{"num_attention_heads": 12, "intermediate_size": 1536, "positions": "rope", "rope_fraction": 1.0, "qk_norm": false, "bias": "none", "tie_word_embeddings": false, "parallel_block": false, "init": "normal", "init_std_qkv": 0.0355, "init_std_o": 0.0, "beta2": 0.95, "decay_fraction": 1.0, "final_lr_fraction": 0.02, "batch_tokens": [65536, 131072]}
Each number is 128 + 32 x the weight over its row's rms, rounded and kept within 0 to 255. Layers, rows and columns count from 0. Numbers have three digits each. The size before them is the row's rms in percent of the matrix's.

# up: layer 2 MLP up, 1536x384, rms 0.101, rows 1172-1240, columns 192-287
# down: layer 2 MLP down (transposed), 1536x384, rms 0.0831, rows 1172-1240, columns 192-287
up1172 090:130110029093107118116097122147130178094137142140169128102139180136053158147127151120081095159109079131061160149197139163129069147088062107090118109178107097194140119133088143145121132181138088085136174132174164142151131161123096133143108101096130126126157146123065114080061126044090120110
down1172 105:130117102138091084165040091145100199137143139158104121154164134137127126173082136065114080176144088101072158131136157108155174117112119109170118125101103106181104204182132167186113153184148124166126165091117136112187106156122068109115101136129116124115159113101181082091124134128115175053
up1173 096:140135122070120150143086152117105129168109114066191167093111097127080116151167118139097156059065104120112113102160134093129078094138161158146122134127155127147128175142105117141121170157104038137128191102119131145105127170114161118148124141155152116109146110122113114084108148071102118049
down1173 099:135141129097176123122131086134126123118102139208064144171171065200159135156160209172128117155176167139167121113179149117155113114133111141142158073137132125141144125145205102138197095114146153154106104163149116108121123093126115163105122116122129184155168148144161135174169125098178067137
up1174 096:077087176120092169165139101186105159152103151111070145136088131101158174142151134074106096086111084172137089118134152190096093138137122061116090141138132141144087133124095189071104066163082147127111195083107143091108124085142145095142082134142133133105099100152177119199123146127143140106
down1174 094:115131115108083140133142036173174129095131130109040159101104149112141151096146158081087122184152070163129140120153174141141184093111058094133071119183057153140142202130133091128146105176105136107115186063134115073163181183117130127136132117155154100132116143137158118130124130101137157110
up1175 094:094094138055122175145172128161151134136109132147151138149112127182105140157138073110091140132164192065130135119116109102098163130168184126090133121101105116107112155096153096115063126147142139113105120124072149077129076111125121179123170146103127070135167156102093153138135151078081114131
down1175 093:188199094203039099072105169093115084135071114173091142039103125131099170095094151112125113139122156206117090129064098108157172087156076095122145161146062131139134153153142197166163139165142098099109134162152127130138079129148178134137115078112136098129149120106120061111106152095079136115
up1176 185:110124127080186126141142079124114180123121097153109123109128177091138097136103119171128129138091115130124136085087194130144200124104168112164081138167130103099134043110136085116176112170123168103147143128126132062142141098168142122165057106097139116063152133100152169158125068130135143125
down1176 106:136101067166170140096136109128083180134085079157065147112113155126161115129139086129108186145168118127126114116120144170101149122131161141173084093129122145149109068132125102144129048136149156105147139125136139124077177113167138080174119094052116124091122140108161171137182077111113140153
up1177 093:122113086119067147124106140141113164192084201119137095126154120097147118144118106085168139140123118094146143110189140118138061137108142115100074177126121165133153136097131131116085177148100173091095121133109062146203179139100108194104108144120082094153128148156073142097121063150144128191
down1177 091:096134183183132187111156160135145115171130154143116083146179148123152135090124095055161151068140161154175137064149144130139075126164175149076151128132106110115194198127192133092079133209114139130109081143121130194142154146134089190130114147101129152129130104147089176124115110141138144190
up1178 117:126069175125133130131144139133150143099198113140084155113097091143155197122169102120107119087148146104060103106139138097098090182124173164103129154116125171141089141117124124152160112130200116135189143128136203103115166094176110101098128118161120115104127168155118151111119076098132121096
down1178 095:150102180168104102162160126107070163090104136108102149114114103097128157052125111055113142103123133126141087131167119119083141127136155154143117125073116080140090119161150127076124150118207115108193127080114139112057163116152100109139118185135109139045086075157141101152129131104111157084
up1179 093:134145114093136093141118116042102140143117045135094109128109180136166088133119142091089100116090120118128122136142134181139153096145163134153138157123117136165136145109129096132134138202082118145142163139069189090170174137090142131161058117126164089133111146133130067148153130098095161139
down1179 099:140102192066109135158180078193116115136111141122173159121185102125182135116125136129177151125147143082122150140129083081134134134073087141095133093118139133102105158085141153148159099077163127153096118093155076131079107090146126120112184108159145134150121076105128157200136186172148138104
up1180 105:135153101139132076162131096135155085094168122138135057107152132140080104132087151155133086138157105119161117081135179126131062089104115203133125097084141143113137151099155109059101110145148182190183131115089147115078128137143118116135147092140117191131186118066117128132108148124050096143
down1180 096:139149142095138083131116122068092093132170107087140099162131063144107129122129062117208091131143131050130157085106119126115092121091153114113147103138128021102131108118164114127129149145114151112137112108114160106121095117143101070085113151152106207133175131105136116137159168140133088150
up1181 109:079087105150133110114135131111120131148148109148060121117135123174101153105153179160149148151145157114109085125079156083156135194119127115124144147160150069222120137171081135131126135139118132120088117162165155170143097099132168147134082075171102162142124114136151094145180096106089080156
down1181 106:118137080115123148042131130127178129146099163122153169136124221169107096167125107155117163116132200098138105075201135126121109110195144151191135095125153153169108144090113092179118135134149176153190133122145100127131085142143110147117070103101160112141123167128086170085109133070111117162
up1182 097:122099135056135109130122145120084126071154122101131175116172109082088044071103189218154171098160108182081071106141091178145083124115195114152182163103090104147089136111110092122159127121124099113116150193103114180135158158119092132132085151119147121123112117132178093143115134121085091128
down1182 105:098067149120147153148170104079065095117178107113077180138137115088126173098105087143121125099014102083142062178121104200123122135088097123100131136098165132064065130131109179153052133166124124114130084158116155140128122109183181121078111109126136187146134126098139103079130084133083170167
up1183 112:145164196175128107136097122130108206074096179059128086113135117163131129120152193146107065120105074133178148111151188130087137103113117118128144199162175099075176145176112166152098155066158130073186089134093113160149119134185136076127132102089104072115158109149165160143146122139135153144
down1183 093:137135090090115095084148133116171106094157109132055176170094119155079144134112165176163150132142152126094143052095118169153130144140128079071182087116146107143131084158152152090144106132102140148097127134144156112058117177093099116087157111085172050140110144083097093128136103096190081101
up1184 097:130180103145147075169116121070077114137085137194128109135127111153132167104183112122120158189127101112083126070063126106093151146157114155137134138158076111154128144086122132095096145106139140105146134083118147097162128174124142096120126094145183134196088134152086175107176141051101088104
down1184 099:106112119151155146127103121164070027144117097138098189140106158152093138114092106082128104169153164160143146113088135098108134154097150076122112141125186163085166134127119117137126179106178165135122085104207121100124099085123089171094125124146174179177140124154166102157090083091141093112
up1185 084:130122161082084144112148119147113124099114114152170157091148172063164150190137154105184131135144126102102108191131152095143162148124144088139169083166131225125104153176187063145124101058147118085148204107121095125117128177117149112120116146125112115132092122103113117112138152121116101099
down1185 101:093137072092081148111158166191100122129133140136148138126130127100149159174122117143126151139101097091079145086144063136193090121114157178142146212063159154186149116154144121104118172165134134096144174133126144156152163151081129052089191133160132119125119084154098070136109123078115166146
up1186 102:117107050155105102128148066165132201134099136139155122150106131096171146139136123135179122141092079110146184163134084095051167140102178086096119123106203139135066130138130193112104092124133187123136132054084105174165078084134091130201142136084085050126115130189093182144084143161101107135
down1186 099:158157079100127122172119120132146161076081168094144147118103104121108131118126133065199098109150193135143126118146174143091170165143153090099126123251049156143127137203109064136154145135069143148138141131091088114126156052134181118157112064153068054119125068189090136127108116150185106095
up1187 100:138166139065078107132154104139105116109132126179144117166160134091135107117091143075127117125161149066173130156120138141106156116133127129176153091114100169122168178101115121142110041119138134091129078148093113123188128202159173125090127106117126031089170113106132104123157156104071106117
down1187 103:154137138180119082141117101193100161107109105170116127124126081140131099087142136127136102104165131145071126165155146136077143131105144143156156171059102162188171166103169149138204140044148126098175117133138125137211123140120190126054200149120084080085140095145116103093094167162164154128
up1188 094:128124126190123139091103164164126127074129169187119173122139157147149115094139115137143129098136140091089125072146081115141096129128109139113129153110126129103145143147090183098168174119151105165101101155083160146129116148142127061107120109162114144170113144129138166195134124178075170146
down1188 112:138159157112116109096098168168079148097116133161123147095130197112090128110172042129120145094123114132094138132139089111116086127107082180130149159122088140110131113175122120096184159109102075152084073170094141143148081188146106126078143112177090142191154147113102140143147143144075168128
up1189 102:132074092124112098144075035154129141157157192149190149152119135179136186150090189110148107082134100161117137127127131127133081103164123187176106128166179128201117146172133177111154098120107108134195096129145158133142084164136077147051140130139095135119117075136108152166108091102129079112
down1189 099:118102128149124181166089142144123138201062134170130148132168101161145113110122170135159183155127141160123121120165189187121112108156103085157106203140180120135115129121134130142173108111104119103160146130205099150129111129106125170147156107203101170112122161158154090146066085068121074102
up1190 104:097116069103153108255162163158121158158139095117101088131126189093133072088153161140154166115112098119158105135167138134155141199143183081180173154075126106154102091133124125161122091106171091091135113175104084121088182175127119190119115117089161137085127078069134167129137161163133099096
down1190 089:162044111141101108121135117106124090113116082144094138078193123143103166094174083140123133080132140134160092149133123141068133120122153194139112163203161154112140151145118101145142131136111076151092100168162114173110144099132148113157119137154136126163133116178150073204098138115111111109
up1191 109:151094182104112069201141154102097133109098128147163097142123153140111084073129114148127127124079153174196117052127064148122098113132097133132082180118077085129160100153114143061103146156108139149145096082075098149124168063184183106087156132124156146078176171145159133153145121111171155146
down1191 091:128205124101148187026090149115145133121173112153142102075175130146148183154100139110171130102124101078125100156095172098135119160194110155121166121153127129091106167115176110148116098101184142094137123145180116095127120167113116089154102112155151128120038048148087140142096083135072099107
up1192 106:100095134105160055039165177140181108090087114098136102160178147117139151172070113152093103173054142125124140142145131143136126100098157130159176116139107115138096159140136179147147136132135086129085114069085057086119130186173121149126090138184117114137113060088153150163098172112102141157
down1192 111:149156111136143089116131186125201180050102151151181162114128167124125117164146091093114147094123113052168115177047139161137136140089132144134184126132144122209121074078088101091158115159117108110117145155115132126087101128087101110154108131187057137164191156098124128113162095207113154183
up1193 094:117149156106166133179137150168165112132140144167151097125146110104134143162089133125146153128181145063145079074164156091092147118082167092129154177100162149091101102195173135104173134129137113055101129158147143132156093130108121097125118175118117113087155141136077113168149102154134156147
down1193 099:069108107092144103118090176166137106123120147136157115123129124088141101158140115150105075171160135118134097132177146092131140193102127121104169115130129141043094119125172123141167138164160082163103150131121153149142104146118136144131121101120095104108140150120119121167126126117074143129
up1194 097:138166146124118107191147152140111136049116119149153090115148176134103197125077143081146143133120143095181147142140139115119101085081136122141131156135144065142220178142160125091106113144138168110161129140096114116128091110145127116160145135164182110148141176177121161103101149155143167128
down1194 088:096157134157139101096142102131106133143122073091105156187108134140048197071145135127113094061153162155159138142160093107106130141130135142155097135169152130146093148158133091094111177099163146114076132140183137080125115089118120207154163151143132122182115156145093141113095101103133142133
up1195 107:190149132154145108163135116109153073122134041115143147168111168170156107144140166150123135160120119111142141154117134164168108149165073111109193145104083133109161113126187120144122106069192113104111146095109128103134096137120163143139156148127167178112131108137090148174140085066053105158
down1195 115:101151091141140091082102137126157140172156135093089099077148103137157159077112155172128101091125152156095137151134120077069103146145155100100112052137153121072123152054121134116127094094148076139126147128103168061118091103096161201128123130114130151077112127112112125085144111089132062194
up1196 108:128098151096165086143169183182115152110112137130133076160113153113133144123140111122164177128109085096143135101147146120164089128191154098113124165087099115134134121105134065149137137099115117071100144153167184157163075133150145075129137152185119085132089132075096138105166169142185099138
down1196 106:233100097162148149166118152170126155145151111134120196166183151107051088104102083083177120114164141105160146129088135094030199148105087125149081161119107123194146111129188206171102157137181110148093146122170152112118095207147183137083089159108219115117143117125134131143111113160146083106
up1197 083:145141157154136143173118099118129090117090094097116026147211109044145130103091125136101116111149154084151178179138113057155083100117169146139146080143169187126157101086171100120156120103130125066130162099084165104181104071120075099145106145134128100148106161146117117138118121176091113063
down1197 080:128110138169108108187162120161109123135121144113102118117172143104116147098118102132131166126123159094178151137118101133132073108100083125125113174168092124130130113119064173145156096086134080098106176103145121116211123120125098169106145127137157107084101141128137119126065168136180069099
up1198 093:174179124058167168127143133144162074179115108147166186093174108133165115115120114159155166109115198096159107133136182129185138122152097166158108165093090157129087119088096097154132084134122124144128134132095146150151136142147146159117100120158170127150188116063101106080104077080101173111
down1198 095:118204157157148159193111109148118141102120072119151102023204121138135086103112126181163101142116091140117078122156183121118112122208181140151104178130151120151145112142156152152146134153177164114167125100160165157064108157113121133139104147137108106160116148102140102078137106091137122141
up1199 098:138117207143133133133130104133126204141133162111133113161141141200171121104200173107117092137119141142144058087114137128117165147127163099119061110102124118149111098091131131188118170202177130131132138136140162122129166131096114060118131131112141236133155126183064126157163137171060099066
down1199 092:123147146163136099122128050155102154133136133175133085171134150167110132116199132081104119141191113126160073167123048174081133175146151124125068114129071142121150129165108115142156137166148115129158150124169179150119216152108125097156112092121103174120194070125085096149137128138086098124
up1200 101:101134112110073100117114076077192063120118116101147077155127140133128114149132110169126173106146084122117113129133100156127115154105180062156133101147158095060122134119132098120155171155135197127103129206112119132125136217160129097124180068111113139116113144107151101139123155181137128124
down1200 100:161095128154115148106128156023057105158166137136206190154106126144143117127166097130139152166104167161107182153209129196152093173114176099108065092105161105121114153126082087118124158123199121156185138161118108143142149140137172118133189124160119207015129120117132111146149158138119210098
up1201 096:115113122087118146157132174074146088086144106156144130112210121108150151104098118153097109160149163109124143124115113080142116111142126135188087097124164080150100154116145110159094185173203109119170109074091158159147150084155146069201106127058172115152150093118104163124168178129068128136
down1201 103:108115150148126091155103126090114116118153128151111103158172101128143177113147134095117137126102131119127161176148139146099152124152134106147142085140209067166127116144104140137161156138182065080097102091027146091126108117147161026138140124034097121093123139069067173128142143168100129196
up1202 106:154138133110137190142104108191131128158127073184141124128074177091221160151095119109072114110098135128150142058121086153167157132156123143115139076117124084113140078142000051148160096165142162139131165151142124150119151112102131111040104105122116146114111129104095133113195151122118141097
down1202 114:192131164118150185119115122133150184192114084158082130083151125168188157123104158127114120140133155151112096153138125156136133150153079150070109102160110096203053117131132115180171083131159112122133148113145123159155191112118121148147094140171089143160128143053141151121144130174104164159
up1203 090:114139157161201141175051080123174087088096113163153135187104171063144111081141148095214109091155127150140158135078137103107124149144151115121111128117181145143199100119088152149146184154053119137135101124127070143119178137162127137127105115122103140105114156139169162120153173102118149132
down1203 087:097114126163112183088068105160081132127111114209141151145129119091122113107159092110122128189172139164142108139138116136149144157107144145119123151155138123118160130166150133134121096126109093174091106119137061127125162146092128172168157129162121107139103150148227158143176112118091141134
up1204 080:176125140162122113111085120115072170087128156063090148102121096092098116127110108169100033137067119162111169096152090164167099169172131043136173100162140091105058125122149068175161151218175150113145175146076152189096110110117170166145154095132122161180119095140137121081143154092117158101
down1204 098:149121161095117155131153113147179137115134153098155093198122173124112088175152108141130130144197170127145114168120103106112117120086193132097130149145055093155134139109109175092079155112086155110144108204130112116157175076168164040084153107135146121107139137117140075154134159141159141202
up1205 082:084097152074112095094084138097138137108149143106094110116126118093159134137097110143066130166128158123151089177154104117108129142108163214107099108178139169153136158146112169075119073145117121100117178148075178092136108119179098125137125135121100139080120151141155152099111096142118121114
down1205 090:121091134077070111082168145057091132109139139097095104121129088128083142124174112151102160142051115093091090156161107151151129081114105123117106088182199147141080155147100109068146176068065074116112192113106160121131158152137102099144148098127135177107084092153115183138085121168181171151
up1206 090:184173127109165135158124170088170150120110121189092128125079101145163176115081129136128133110165167118143193045154092162131180194099126173146106084075123097110134151105111160130172122157110161121120070148112084114132151074184118100170129168094139115138188100110125103159173148059088098194
down1206 104:115209133140115103148134201158077134171114174152134164131084125177120138150099169133099113131133113078156119147132183120168138138107118151109120110044150126113102104079062135121144091121159122108134101151121087070160109099142177122115148083147127113181213117092115134121149156073091110124
up1207 114:145141138105119159076091110097144079236104170114099146139034153129101172140163097184133084122076130051167135055140108105119115124163111151104129139103107164143104099117150181114096153172102173140123069150164093148147135083073099112141114075138071074125129125100094190110122131098124145151
down1207 115:035101150071062187100023084124168108156151135144167142143154169146184121186140162204138097148104174085182136075134125133129100147087109119135151123136113082160122097142130136177113142161124118117132079157149082075082127178095115122057136167088120061105122103105111172150074099135149134163
up1208 094:108115060112127158051155149172169051143117148164145070137099140132103110083082154152123084113136130096169113164055164155143092164137148143101141144083090164162105143119156092104102096103153143059131104146124138101148133147175108157094198093126104062116120119112153107160091148046108145101
down1208 093:193109179165142159140124130056155096159137109107119102067182107128155150139132094124092198130085164139124112134184098108092161127093126171092133177155161104107136128141143151138161108131139162096058092102098140152097069142059096094161167026116161142125175149159129113095165120166165156096
up1209 085:153152167099118154168152153097035150124135108153148110158132096106135119130065156100144133155122137120090090088074128085141160115168114197096188134142155112161171174105114158124110172069119110126141051114135130123177157154167145141098115147169080092133121159132100179160116184062215140104
down1209 092:146123152150150094136148119139187126090074121087108119128069058065127122138151119113122135136186120118168130120095117140098161096135110166098129145151165131163120118123094115156091130087181111173160086104147152101124164159100184140094114151130095138109113098105124116156093111156165122155
up1210 099:083129108083070110102143160184137123083124155127118091110089124089089208091135106076085107111069095109161117114151084150087114134144150195100134122132149164176077126103184169115144154137133186117143089141132121166134110101107058079145162094135080123148134152095080169148123098087179136114
down1210 108:074149081080135115099135151138149098105112127197097163095126121187138158108062095099169084162125038135167148124148129068146205129165119132140104161096119170138132122103165153179088150089135122108119197125158083131126160075094128124153104110125115088129124168175063150058109102098100169065
up1211 096:103147145156145111127198114098085105131191043127155116113077084141119139084177128102149110103149131140160135104072076114109164158173119102091128166172166136127135153172075141130083165148053159187076102130175136152097125137204103130146097153085065162157079117156142107177149117117153157144
down1211 108:134102130127116097126112122145147133111185131131115119086107115155104140144136109173185181141111080132128116200135133115123181160203155101201141115172140163097133095144179165144083149105108187171101125141175162130151132135086123124101081083093046134115083083114081137174143132169149175154
up1212 093:142111132074132095178149140125163138089140142115154137140083182111114112050123156074059122150127107159071147091123096189068147069135139113107111123105122239149111120104102111099062153128119148141065122129151184167169151138171133148150168119171119105110110137077173108150101082059123070107
down1212 101:103107159116147119103055153152168133105160155160140076089141164163113129136126177159157128101103133154116163102125152092153145056124131193084147160201135138143115123135150114134132097171137109076155128118151182082105114132118114136171141122100080126122081172147089178096166178075131077092
up1213 096:223117118150138108136107114128127105112167123122117141165091126096140102122145163129149116103150079142098171144186123105123121152064124136138150175141083097147128126102123124113121120155184105061191139142127155149123091105115163167124114112130188112079119149177142184121079056118206110116
down1213 105:164130160110130091126142116129115124148131154149092096142105166148121084138119165135144133159113071115112153151214142080134131132059076108146219137096114129187127092157089101125088112183148139110148116122143116109086133091180116157109127124162176113100096140150137162144119075109180143104
up1214 099:103072145064139094116088132085135162156143202128166116117118122084100105062118107114126092108108135140164164101089054137102083078096079163151128121095084144198132126124046123123170084099114196118142065118105134109163167099127135088095122079119113104112150073095118113084114149074166166110
down1214 091:230125089139143165132116114170074128078152138112141138000142117204154052134095130115113181108148158125142130188172153206159115070155149192161070113138146132059140159161119183092139136170155154109090124098110144130098100141139141100133124150114132167124132174135179117131159163141106077117
up1215 098:141110114147129118151163145129117177134106147112145119126150141159107133131105194109164109144128102122138160098099087152034175149116165122143078182137075177116114093133123170173101123118124133136132115143123220076148139101123191154178124137111183128092090180195076081146126099157133131118
down1215 092:178142153184091090141080134103118073123140167221078124118100108138129134157145105170078138137146174115157114115119148120184095094146127106137173077107136112099144144131128067162181169067151163133080182128146139166122177191052157097150154117162124075186149126102171111148119175157096130134
up1216 085:162097158127146091157092134185129173164166080167146121097106042120163185127114105129149120108156124135085125169159111186144124168118084105148144163124178123130120161092076090129101165134118089083107089119152126125186126106118171108148073065073136106127083100077128162111070088136101107097
down1216 096:139120100119050164134201143133167092134097138140157159114156174094066077087135123137193117101108170150150120141077090141150111220073098100115132102128106142151157196046131109107121146125125144106129105159140061166142142174093147089140120154151118093144102129065142161105106172162154168131
up1217 092:105142153122173105153143126168152092108163097102087108139128164146155119164181145150124162122089109149136144174119085113106124076168145158157121123115173159100121163113165181121169113106195155132104109137098147137127153123139158055126076098151171102100170196119136126109126062138116152077
down1217 113:150179093078165076163114167184205117171161126143143048138097124088106110107110120134085091093097021125141175137112100119196108096170106107119138133149127154068098155112116113183128149140145132119129090107139118143130128122140124065105074072151143126142094183079074142153123106152094123139
up1218 101:168102142077148134135116214080129124156132158147142142175115084166105072132208139184148132149143148118100174093106143088142131134131095174172184184151077085200151095043151099156135141160166139137104096094115133229125091145113117177099138197065170151116134142096093213129140155124153149106
down1218 093:203091157153123157136098089179151115118180111123098105122076205156159114110077137114093138137105073108099061141169127119092118065107131148124137138121140085117138131137127167078136121132105110077163134210179129111144155116156178120196051108052181139129165137189077140106110141168132109211
up1219 090:185053129067153163096148121151128166148137105144123106174084113112148152153122115141065097065082080050150120112137107133199165125073095141160081142160125130071138128131129153112129096192099177075135091134106131126119110094143154162123145058234129079101143113087106197103132118105131203127
down1219 093:117141131116160107144122071114187132098122107119080120149123174072099094094146129143145071186146134093092122137143175114132131125128147109108133074115157101185108071083163060211118055096120164085102144077094105132100179173135112107162157168142127167120131176074175078065087137126123106080
up1220 096:093134143108100059100125072092127091098149131119117108112124130096134112132105149157215112114128147134071098147043142102174081169149136126159130114073153134138092070115077158127121107118222121119102111132124124096119084181102108111171104124126146158123096192220128139091152136174101179123
down1220 104:081122098097102076132080059092150168141126103097132129130114126071123131169095134124104161148148146115079072119093170127163048164173161103142148103100109161167133126143157121155153097147161112096132172086142133094152037189122164133160103064110074150076026152149082082101183129139073173119
up1221 100:129105109076172161123133087129150096127126168075123104147148175142197162164106119122090108118047091085086132156147117198086085146155135162162129140131100145068120132149119141152048131084159162140125103098160092155127125132099163089088079144187128116071148153146159112110124144185115137122
down1221 101:200162095120183108124171132157159155151154140081138155089164161132139189094131062046124124152051098178164161153204109166138089178154127108196112103171129100020095097141068114164077111123139167110135103129168116154073145121149131138148111109128145137118119184171152123100149077106146128087
up1222 108:101112095069131123133150117051079192169123112112125118151142169129158124140081086075106101102117123140171100132149122087124071084153179135141157152141120092140108109103146134128094133157144135110104073123141159122115117113153110151094110131097127166098123108111056113134122118114103070099
down1222 095:089063074118108115080178127135148197092101111129167092114171139121133091143034101093135096093154099130143109134166151151086145166068173113112134068149118086209137119113188158140110133088178108095142139155191149166177188120105138153132103113070122157094126144134119135138106074161077077133
up1223 103:081090058141098138091141139105128173090121153132157213133097121172151042186104073098110107148131049113168134125107067159146097099108105047104175166102138138150111115087102113102104100147151175148105139146152140183163111105131111117164198117116114131102120163099087093125074137154117161135
down1223 094:115134110186117184109129103092108110119099162163197128125107086157109128143113100122138141166144090177140087152049171218143142112132161120143097109147123122158084187192130055087159140125086151089122123100155127168163113036155125129148145095091109110113090109116146154137122138083096192126
up1224 097:161135165113095045087148126129076132101140103148113115161156121138116192101158110162130140159120110106106081126135149121091156113123117088132159106165099111073129131103114065075146125150151240151173168117134122107181104181186091121139136135182116114139154129082173068075124138118156128091
down1224 086:090137106124160163198133107110255202136081163148124133116133148104092163160118101092204138114170143183156110102118134108178159117151224083113125084081121152093142122176161168162119092135113153100111124143086175174050134100098121106120112083142100119177123164135082126191103080139078162116
up1225 086:160120141082125183123122149136120195122134143146049172134103110209112145143143136118113133079112158168144095150065104128071082084137139147054166159080137121171129101155137127156123089087191124140140111109072148162173107102109129128068141128098103173117101123166140175101120105167133106139
down1225 088:096080145172134131124123151157180163134135155135133162111124131146155103147139107087119201104104173201112126179150143159140160177091093175123107093131082158116102117168145091112126146142129129118120171212129104149104154117085175133136185150108114108119138168121115072105157117116138119062
up1226 124:137133136125132206081128070197078161157137130071179090158174133124057154128111165140130107135079173119149205177173132129139125138137123154123132116150147052179149233147052107131129152141150130074077106104133111111128144121071131165115101118158136151121112115144087100116142135178179142123
down1226 097:134132093122132046198141158060174102136157154175093154124128131153155127109097091095159159118180116165112092088142155132091130113117083134169135132136098201058090106126144141125132080114114112173173155137130157115135110145214124107148158141097162149125150130090162158180122099106106088099
up1227 097:077134168152159118137142083117150189157126117138136089108151130147104123066100114130117109095126143077148130089127189147059109160128128143111140132140115099161137135050122146151031130147082128132160119130144093090141102122212097108103185101114115109131088161182135158131099136151105112150
down1227 088:128111132176116131130128119079166129161113155118204099113140099174103181091147148127131140161109124141129132056117172145167083134108094115158078061129122139184135154110153141164120132198126127154126150082137123090130116144094115139086165173122154093173135139190140102143087113148144119087
up1228 091:096171129095107117112130156146135153144154123146128105141201186132142097142126078135133170145105061172128136121192128106129158089099158122165143111217196162124126085139113155084064113106186110099157125112150143126158063130116123138180121122072146153130115111096147094090133077073094138175
down1228 100:135117155137145124152122125130103140132126090164099187144180149198118137171109114113146162167107141157125124156129088053089133140100183133091129158123116094138161120109148082103129074051099125103130125128138117138150108076152134151159160145152151147149117128147115078128085067076103127077
up1229 096:166141099162132128087112159145109120151103119110123101143084079114147136163127085094087089115185114160174118098135162173141197034129113141122164132138157117105143175094135119119048095179137153191133165080158091164121176102166179134191106116122108101130155127158122073128172145097128127091
down1229 091:069072160103086152103152133036116085122131150102067142144132137212133075063155147114141148174092112111105137109139104126103132154083103129110112146145057123168108115133122135129149117132179063085113110162141131097113101188117077115083155162146120109126117073123131168114146151123121130093
up1230 094:078070189121113165130128107164192172059148141127124124082088150090141099130113125162116125090160098166122110116088159116103135083139151120098164172145115132102140097137183145119080165098086121070127152098096179134169124140105183103099099130152150099100110128058088151117182175148189162106
down1230 087:154127124096200155154179137104072115100190147160061084167129086115147041141102095102091102155104130099191180095074101207094136099142179082111098161141150102123090132114130153108106139124141158125121137144041123080037179183102106150112095137091077142094132158122133149183165139082092112150
up1231 092:095089086130104113154158112153090196067173152127126127096126076158103117107091129090146059131104144052121097089156115110179108165103135153096166124126099141191039127152155100151096100160149131140071108097122117146144111159131150125108087091125169162122145140095126175112128135117132168133
down1231 094:161178135160079162106153023124088163131140114117159115150110157098136129082174122148166081147106162120167119120115116113126097150144115131156079144126128141089114119091124093186171173143115133122181175083106129121168169129114107143200104154143179132136114110148081135114193110058118102123
up1232 079:097131114099154159113128188136114117153104114103080173125147175187106080149141144134150073097187107157139098126109155119083073118152138172090121166114084151118129109129133150135137100123132134131117115132142121109170145120141133099120167160185099113046150124107091115134171073161142129070
down1232 096:138111175166146078172131111151081158165126127091106090166191097137095110161138146065106146147113081124139153165105085141104118123068195113097175139099139141114167123100166166151143080176176153092182158151119109138107151104098127102119141127114067131143153154146108186106128125138158144129
up1233 106:142138091160142115107164150140137135155132108176169142084105116156192210109126090110165132031124115110155162166161144087150058172153144102098094071169132138139118151100112079108152180126125097155105146109117089164108123125168086074105092130064110159170071126051100106158111122130089126110
down1233 105:105119103161156122100252137144127119135171129122107137059074128145128164133087146171164165097087149125147158116164109136134121196188149135104124126112102141073166138094138094044136131162148124164158109133184123168157140158120126128134116128112120143186088140110084215115108126123094163181
up1234 121:144102144097133107094127178122092133088134164099152122121179103107071104082134136141103151158143149105160079138120074154169136148131159143101183129099138113170136078155094122160135193167104061189174095177100127051134147087090124103181125142063115178156120207117131115099084103149145105183
down1234 106:174151089107120112114138122177149074118095143121101183126149156200156169192144100136168107120160153177120213134106098116157101130120086153168086146151102152092105161117175092126140093174142202082138131070173121173156125124093092148087146102134169091144130086122133059143157144118095120110
up1235 086:151138165144125063130071119178124170118155118150129180106125156150154164170092107079152099099174083091149084121106143154161121130151143113082169160137120092121132143113138106103133088157200100129157233073081166129125113128176105138132124116077158080173161118160143127071156136143098113119
down1235 107:190106171098080089156166087092107131134158129099104109132090098124102073167147167133134122065146131123104138107166147149143092127136120093141124120037088167122157031120085149142170129104111124166083095197145099119142087123082097120136168102202109168098137114114159137155192089116141144133
up1236 110:077073131159125133172160108164088178155161121107140134154114163095122137140117163098054178232109140180159126116143131166164126142124125163075172153141145080215134156124113157139112094149053157131165151150092073160162119090123151087125116106135099131102151135132116135111089107145087185116
down1236 112:144112121073098179161166084162158085132062127122068166209128164116170110131126145158174123109147154139167113120101123081101123166154074109184129107091115141160061158042092067110129116144135105167106137130088137129158127121176114089134174128126125103162122094085109142129149132156149110087
up1237 100:087114088111083102173090139176114119143107154186097157122106116108115145117094189089146126110094135115081136080091095122043096138186154160097107131115151183091126078181152130121097144159093159118172133162143056097139103140150072159119147093094121117106123138164103162173158121163215187137
down1237 104:109127114135110133172116123188083113186116101179130124075139075140133125092116161135118122105087096140088140131083123124065096103130153147114091159046181176119120035183135104137123092147131133086178100194111102100135095139191130165082157082111121143094131131121163162144189143153193180116
up1238 095:122115117128128145113108130178127138113108132162139061152093113129110122148114131065075136184075077106157144176126140112179114148169087130160121120072208106192210129068093122071128157128139202147123136191112142148150134173102085092079107110120145081133133084069089142130089101090172092108
down1238 102:175134136135156124102088155090102148085148158145186125140071163118128151193121161131097136138068115118060165096165158203104182172159125113115116161099165186092177126172147128081156179118072159137122141153064200125104085114182080096052115172109145157103143098143121208092053127110170118137
up1239 102:114081107171134133177106065168227127146111140150122146090189121122151224135153096115091161081163138122126127091122112111078058106128075142135109110090107171103139097090123102108150137102123122080121171132123143117123167136125111159094144101115177114094126131147097169106072153120166150115
down1239 100:123065131141161058131088084127168097152032174128102074082157173117172140120173117129118191098138162090125116124108155138108092121149082167150111063146122120136172090107131088132140148121095145117106110077141153150113117141128101125127132075120135096109094160142147160134104130163116099136
up1240 109:115121172073101116144160080084105148158176096196120156090136091092111170122082130151117117109104170114113160178138113082066195103171146151137102109132198131081111129080113144105103110159155149195130179084154081156149065205100136119126081170125113105118060094119150119088111097162182115145
down1240 108:121101153122128101141117108134151162140111125216087112132099122129117101163079142139104115101084175075152087150105134059139167130152153166163090104163122123121159096086087195116066121142103111095145074141085157158096092120106105091139078115107083083119109093087115116141156104135140101097